Weights of a small transformer language model.
Architecture: RMSNorm before each block, gated attention, value embeddings, capped logits.
Each number is 50 + 15 x the weight over its row's rms, rounded and kept within 0 to 99. Layers, rows and columns count from 0. The size before them is the row's rms in percent of the matrix's.

# layer 4 MLP down (transposed), 1024x256, rms 0.0692, rows 544-569, columns 64-127
083:71 59 60 64 33 75 52 62 59 46 53 54 79 35 43 43 54 43 40 60 47 53 36 53 54 30 70 57 45 64 39 53 31 62 56 45 42 85 75 35 43 49 38 41 50 43 56 54 59 74 37 30 43 61 37 21 32 75 43 44 67 47 39 74
099:16 64 24 46 71 75 43 39 36 59 28 66 39 37 61 26 50 44 34 48 58 38 48 70 55 55 50 63 42 38 48 39 65 31 44 75 62 55 85 73 41 57 25 49 72 44 51 60 61 41 28 51 63 54 18 43 44 70 34 59 41 71 39 51
117:67 55 28 77 41 41 54 34 49 52 34 45 22 64 71 58 59 73 27 38 65 45 17 52 42 31 50 46 66 64 43 57 45 25 73 63 93 39 26 54 42 58 45 68 63 57 43 53 62 41 42 68 54 47 48 28 35 25 48 52 41 54 46 48
111:71 65 47 58 41 59 52 63 35 52 36 52 41 79 65 48 38 97 68 90 26 61 42 61 51 61 28 25 52 39 38 52 66 29 55 56 66 43 36 43 61 43 31 28 67 49 51 70 74 74 28 78 59 62 46 38 48 63 58 49 55 38 59 67
117:40 69 39 74 67 66 57 37 57 40 22 40 38 46 60 59 53 40 12 44 71 33 27 44 08 55 38 31 59 48 29 64 56 66 55 67 55 21 27 52 35 64 52 45 58 39 38 56 47 45 27 61 67 82 43 48 51 59 33 50 41 58 53 51
087:64 67 45 26 51 49 38 55 68 57 74 59 60 70 71 50 34 61 45 63 61 39 60 50 73 46 67 34 52 37 64 56 49 40 75 37 69 53 50 29 35 73 49 47 36 74 58 42 82 47 50 61 64 42 39 72 34 55 46 41 77 59 46 51
106:55 58 55 30 42 30 56 40 61 60 28 37 40 41 86 25 54 59 41 16 47 38 64 45 51 68 38 39 25 67 41 30 43 47 62 51 41 33 47 28 46 44 71 65 61 68 43 51 34 55 35 75 47 35 39 82 38 67 46 53 71 77 44 54
106:62 50 11 43 50 70 30 43 51 49 52 70 55 50 25 70 21 49 37 56 47 36 53 77 44 54 83 46 50 58 77 50 81 40 38 48 60 45 55 62 47 40 33 44 48 46 60 47 56 25 13 64 54 57 49 50 53 46 54 34 66 42 47 74
092:39 51 37 37 44 38 45 55 73 39 42 11 67 29 63 39 32 61 43 32 73 55 55 53 64 65 39 06 37 54 56 56 49 41 46 46 44 56 37 71 58 66 35 45 39 43 70 67 27 39 66 60 63 60 29 57 17 42 38 33 51 26 43 37
107:44 59 48 68 71 31 30 49 63 52 49 52 48 55 56 38 62 13 57 62 49 68 45 52 55 43 48 46 58 40 67 62 59 59 23 50 65 30 50 48 43 66 29 41 71 65 71 50 19 54 75 59 49 52 62 48 19 67 57 56 33 28 36 45
087:37 52 50 22 29 52 85 52 41 50 41 57 52 62 40 56 65 76 73 51 60 58 57 47 45 27 57 43 71 53 59 59 61 58 40 45 26 56 49 60 82 34 48 50 12 32 45 63 41 45 52 43 32 41 44 48 51 56 43 47 52 81 54 62
100:32 48 42 33 47 31 40 66 69 53 51 79 46 57 63 45 41 42 14 39 13 80 58 77 58 50 67 44 61 43 44 65 70 91 69 38 62 50 55 59 63 67 42 38 54 61 67 49 53 23 52 23 58 46 52 58 37 19 84 56 59 36 43 48
094:30 48 45 61 51 83 45 57 62 60 58 50 47 65 46 62 55 26 55 58 32 29 51 52 66 19 57 66 29 39 54 66 56 62 39 44 40 54 62 56 34 49 41 68 48 61 77 58 60 30 50 49 76 57 56 59 42 19 41 84 48 70 38 26
085:53 63 62 44 54 50 15 45 43 70 31 09 39 77 10 75 35 76 49 32 34 63 45 73 39 40 67 65 41 49 47 58 59 56 65 56 54 40 59 38 42 35 51 46 64 26 50 48 63 40 37 42 61 84 32 53 73 32 54 25 30 67 65 38
106:46 42 77 48 31 58 70 34 45 52 63 68 47 40 53 56 64 79 83 60 42 59 45 89 59 34 34 31 46 58 46 76 44 65 27 32 73 51 59 49 68 70 39 56 91 40 35 40 34 67 73 53 66 78 56 71 33 43 20 56 40 75 25 28
103:70 40 56 47 51 33 42 72 49 46 71 44 50 32 46 37 55 43 58 46 49 34 48 56 42 56 46 54 67 60 58 57 29 67 36 58 42 68 53 15 48 62 22 50 52 51 39 53 63 60 58 74 51 46 39 44 62 44 37 47 57 65 62 52
103:30 42 62 77 37 62 71 75 50 39 52 48 81 28 52 40 56 36 43 26 62 77 44 47 60 39 61 65 55 51 43 54 51 41 55 28 46 50 60 46 53 60 44 64 61 66 54 43 47 62 56 19 35 42 65 28 61 63 58 53 78 22 06 39
107:44 54 58 45 61 48 44 46 54 48 52 69 64 51 52 57 24 46 39 44 37 43 28 52 38 57 53 22 60 69 47 47 87 57 44 46 67 80 47 49 63 67 43 37 69 48 50 44 36 32 44 59 61 81 49 69 38 27 23 61 53 24 35 59
117:73 46 45 61 77 39 57 66 44 54 51 50 50 48 46 62 26 43 48 40 60 59 19 68 68 52 26 46 81 35 33 61 53 57 64 41 48 68 54 45 68 55 52 43 39 53 57 55 80 39 26 56 58 35 63 27 64 73 34 55 42 63 69 38
089:42 63 59 48 55 46 47 36 55 77 59 57 41 49 66 43 56 64 36 44 51 62 69 58 59 66 27 45 39 67 53 36 22 44 70 52 57 65 39 37 30 35 67 46 30 44 48 40 50 52 44 46 55 19 58 61 36 57 35 60 41 50 36 57
117:38 56 51 83 49 33 52 54 64 67 45 24 48 45 40 33 34 46 61 50 65 44 39 48 68 71 39 70 56 41 44 64 64 65 69 40 74 66 54 56 48 57 41 61 44 37 60 41 63 61 37 50 49 18 40 37 26 54 44 43 32 49 66 43
102:38 46 57 63 52 45 45 46 48 38 56 24 52 59 40 39 68 38 25 73 49 41 28 60 44 37 13 55 25 40 18 74 31 45 21 25 42 53 56 39 80 45 69 52 56 50 56 64 25 39 33 37 47 35 32 80 51 75 27 28 48 39 69 45
086:53 26 38 46 36 40 60 68 35 51 45 45 42 59 61 45 25 60 49 69 75 75 59 50 42 31 35 42 32 64 59 32 85 28 60 13 79 10 30 61 36 49 38 38 65 91 63 35 37 48 36 61 68 76 31 40 66 42 47 39 64 50 38 46
118:45 38 48 55 63 49 65 39 39 56 48 61 72 82 24 83 39 58 43 50 33 69 52 62 49 53 43 21 31 37 84 51 74 47 46 46 50 55 44 64 45 39 44 58 60 37 54 66 38 31 26 45 61 66 53 54 88 58 49 68 50 66 58 70
107:46 48 57 47 26 64 56 74 42 46 51 58 50 53 41 37 40 35 69 68 60 69 61 56 80 69 41 71 52 48 43 20 69 29 79 52 39 44 56 57 53 48 55 49 49 71 38 40 74 34 49 70 72 69 46 47 34 72 48 47 50 53 41 77
104:58 43 52 39 21 79 55 56 57 41 62 43 51 74 46 58 42 79 25 35 41 74 28 43 56 72 18 64 38 42 45 49 51 23 16 44 70 33 48 54 45 36 50 48 50 60 50 19 66 32 44 22 56 39 56 31 43 39 29 39 46 46 53 65
# layer 4 MLP up, 1024x256, rms 0.151, rows 545-569, columns 64-127
099:60 54 59 44 59 35 53 49 49 57 52 28 37 54 65 33 60 78 17 81 41 30 58 52 30 69 36 66 54 53 51 42 60 61 24 40 43 35 49 88 73 69 36 62 18 71 66 51 70 34 48 34 29 60 43 67 51 52 80 27 48 68 57 40
102:39 35 63 57 50 57 55 26 27 59 54 41 42 69 61 02 77 53 45 12 59 55 56 77 75 65 59 39 60 40 35 65 45 51 57 28 68 47 33 73 38 59 48 52 36 45 36 64 43 21 51 68 43 45 57 34 39 28 23 46 63 65 67 08
087:34 50 57 63 35 50 48 45 42 54 23 42 61 35 36 77 38 34 55 62 34 75 12 40 59 38 64 47 51 62 71 54 78 57 59 52 30 74 39 41 39 48 62 70 48 48 52 21 38 66 53 63 42 49 59 87 44 34 63 58 67 14 36 40
099:58 50 85 46 51 53 44 23 37 66 80 48 53 44 29 71 50 66 64 66 42 52 62 80 19 33 43 60 51 56 65 60 45 61 41 52 44 59 39 43 57 44 36 63 16 73 46 43 32 61 24 47 29 70 38 54 54 44 63 33 31 66 39 66
097:11 53 65 92 55 75 52 48 26 79 26 67 74 35 70 35 56 50 46 12 44 49 53 44 51 38 40 17 67 61 21 39 66 69 39 63 52 29 50 46 50 42 46 69 24 27 51 33 68 45 47 51 49 72 34 67 44 39 66 54 52 59 57 83
104:71 36 44 34 18 48 29 45 53 54 29 57 45 72 42 48 52 74 28 29 68 27 29 48 40 70 53 32 37 41 45 67 37 69 67 47 48 32 64 50 46 24 57 35 45 61 35 48 40 65 33 43 54 69 37 72 58 56 52 67 47 52 58 76
094:00 74 39 39 57 45 57 50 66 58 31 58 43 45 39 35 32 50 48 77 51 17 51 63 73 60 28 28 29 41 57 36 43 54 36 46 19 50 38 42 37 45 48 60 21 41 49 41 75 83 64 60 55 45 41 44 49 45 37 57 21 36 61 32
090:59 14 41 53 49 86 69 49 37 04 71 69 41 38 35 44 69 52 55 40 30 46 70 32 53 43 51 64 73 45 52 16 47 54 40 40 69 69 61 47 69 33 62 53 59 61 27 48 37 49 64 30 68 47 65 30 29 45 29 49 32 50 48 50
095:50 54 58 73 46 58 46 47 53 66 59 60 51 47 42 31 52 46 43 72 38 56 32 68 58 33 51 27 43 45 56 44 35 49 18 68 33 62 60 42 38 43 47 60 37 46 42 42 51 44 45 69 54 47 58 46 58 75 66 60 49 89 37 43
098:40 50 58 26 50 60 70 40 61 63 69 56 60 41 41 49 36 51 68 64 39 53 72 61 58 34 42 58 74 42 46 59 62 45 35 55 48 39 14 75 70 34 36 40 52 61 37 63 64 52 47 26 62 44 32 37 28 53 53 56 36 33 54 65
097:22 50 31 24 58 49 51 42 57 48 54 40 43 44 55 45 36 46 61 57 20 63 71 50 57 57 77 03 83 66 59 46 27 80 36 56 60 41 79 67 48 50 42 58 36 68 59 53 51 53 46 49 56 38 58 49 73 35 61 33 82 42 92 39
095:60 65 68 75 43 42 69 49 55 43 43 56 56 59 12 37 69 48 45 64 46 37 13 28 49 50 38 37 61 37 16 43 42 14 83 61 63 41 36 48 52 46 22 56 29 47 31 50 27 52 51 39 18 61 23 30 71 21 76 32 55 50 31 24
101:40 51 65 50 71 35 58 52 32 28 54 41 40 65 44 43 64 70 44 60 61 56 63 25 55 62 42 72 56 56 46 29 23 53 36 67 52 56 54 42 42 64 49 69 38 59 65 56 47 56 46 63 45 61 63 32 55 72 44 73 68 47 18 25
102:16 47 66 46 63 48 46 38 37 36 60 37 66 62 70 35 34 62 81 64 29 52 58 51 55 49 66 37 52 66 57 59 59 70 82 33 53 48 52 69 30 54 64 42 41 57 64 59 70 23 61 43 30 51 37 47 57 58 44 53 50 41 40 43
099:35 49 48 42 30 66 56 42 58 57 20 55 82 68 55 46 48 57 71 15 48 41 52 52 78 70 55 66 43 51 42 49 51 48 45 57 43 39 62 63 32 75 67 48 21 76 70 37 47 54 43 59 56 47 60 45 46 26 68 57 35 47 66 23
095:46 43 25 48 36 50 72 25 41 43 45 50 69 21 35 49 61 50 63 37 57 55 54 42 64 34 72 44 60 29 47 25 63 51 56 73 63 80 55 53 47 66 44 36 15 65 51 49 62 39 45 48 34 39 42 33 51 48 47 30 53 75 56 60
101:47 26 52 29 55 47 18 56 37 62 69 65 60 40 63 43 35 44 41 67 52 53 24 75 34 60 46 19 54 35 31 54 78 65 53 29 75 64 44 44 62 47 39 59 42 58 54 55 29 42 51 83 40 83 47 60 27 38 52 58 43 27 48 49
107:45 85 43 70 77 76 43 81 43 36 63 48 55 52 33 53 46 45 49 37 44 62 48 62 51 57 55 55 69 62 45 68 55 63 39 77 40 53 76 54 40 54 60 44 33 61 49 51 67 35 32 41 46 31 57 70 47 50 44 76 47 54 54 27
093:44 65 80 73 16 74 59 51 56 17 41 70 57 53 46 62 31 36 58 50 44 53 41 41 61 29 67 47 68 40 54 62 58 80 60 68 35 31 41 29 56 48 36 61 46 66 43 58 51 39 26 34 27 41 60 42 35 29 52 41 65 50 59 50
110:30 67 40 79 40 55 57 43 57 39 72 70 61 57 70 62 50 36 38 25 27 75 36 36 71 53 44 50 51 39 46 63 69 41 35 69 74 61 46 48 68 49 46 32 44 34 31 48 28 65 54 52 60 31 28 84 41 36 46 57 43 51 54 51
108:13 46 60 40 61 55 58 36 48 22 74 31 53 58 36 46 32 62 58 60 50 71 58 66 58 51 33 47 36 44 49 79 64 53 83 48 49 64 54 45 78 38 74 45 18 55 39 79 51 58 68 53 53 51 62 68 47 67 64 66 41 64 49 37
106:55 50 46 56 44 31 64 52 31 39 58 52 78 73 68 62 44 72 29 86 44 59 33 53 58 41 54 71 33 68 57 60 74 43 60 47 84 66 47 69 51 39 48 26 64 26 42 43 42 32 54 56 57 49 65 28 40 32 40 30 62 46 19 73
092:50 44 67 47 53 44 66 55 53 51 45 68 52 32 86 65 38 66 48 55 56 28 72 48 61 56 67 52 54 50 29 58 67 55 78 44 64 29 27 55 78 68 63 41 60 40 38 44 72 82 58 31 63 57 61 26 29 56 38 10 65 73 63 44
094:67 41 37 55 64 26 43 29 36 67 73 16 72 33 23 50 49 52 60 59 43 53 40 53 50 78 53 48 37 44 78 42 54 36 37 53 64 38 64 51 59 30 46 49 56 68 41 46 91 55 49 66 45 35 60 44 58 80 60 54 63 61 23 29
089:24 59 45 38 39 50 70 57 63 47 37 47 76 36 26 44 62 22 38 33 40 52 10 31 56 54 18 46 41 57 53 49 70 54 59 49 35 29 63 57 62 20 45 57 66 20 44 49 43 61 37 58 70 60 41 37 54 58 65 42 45 35 68 51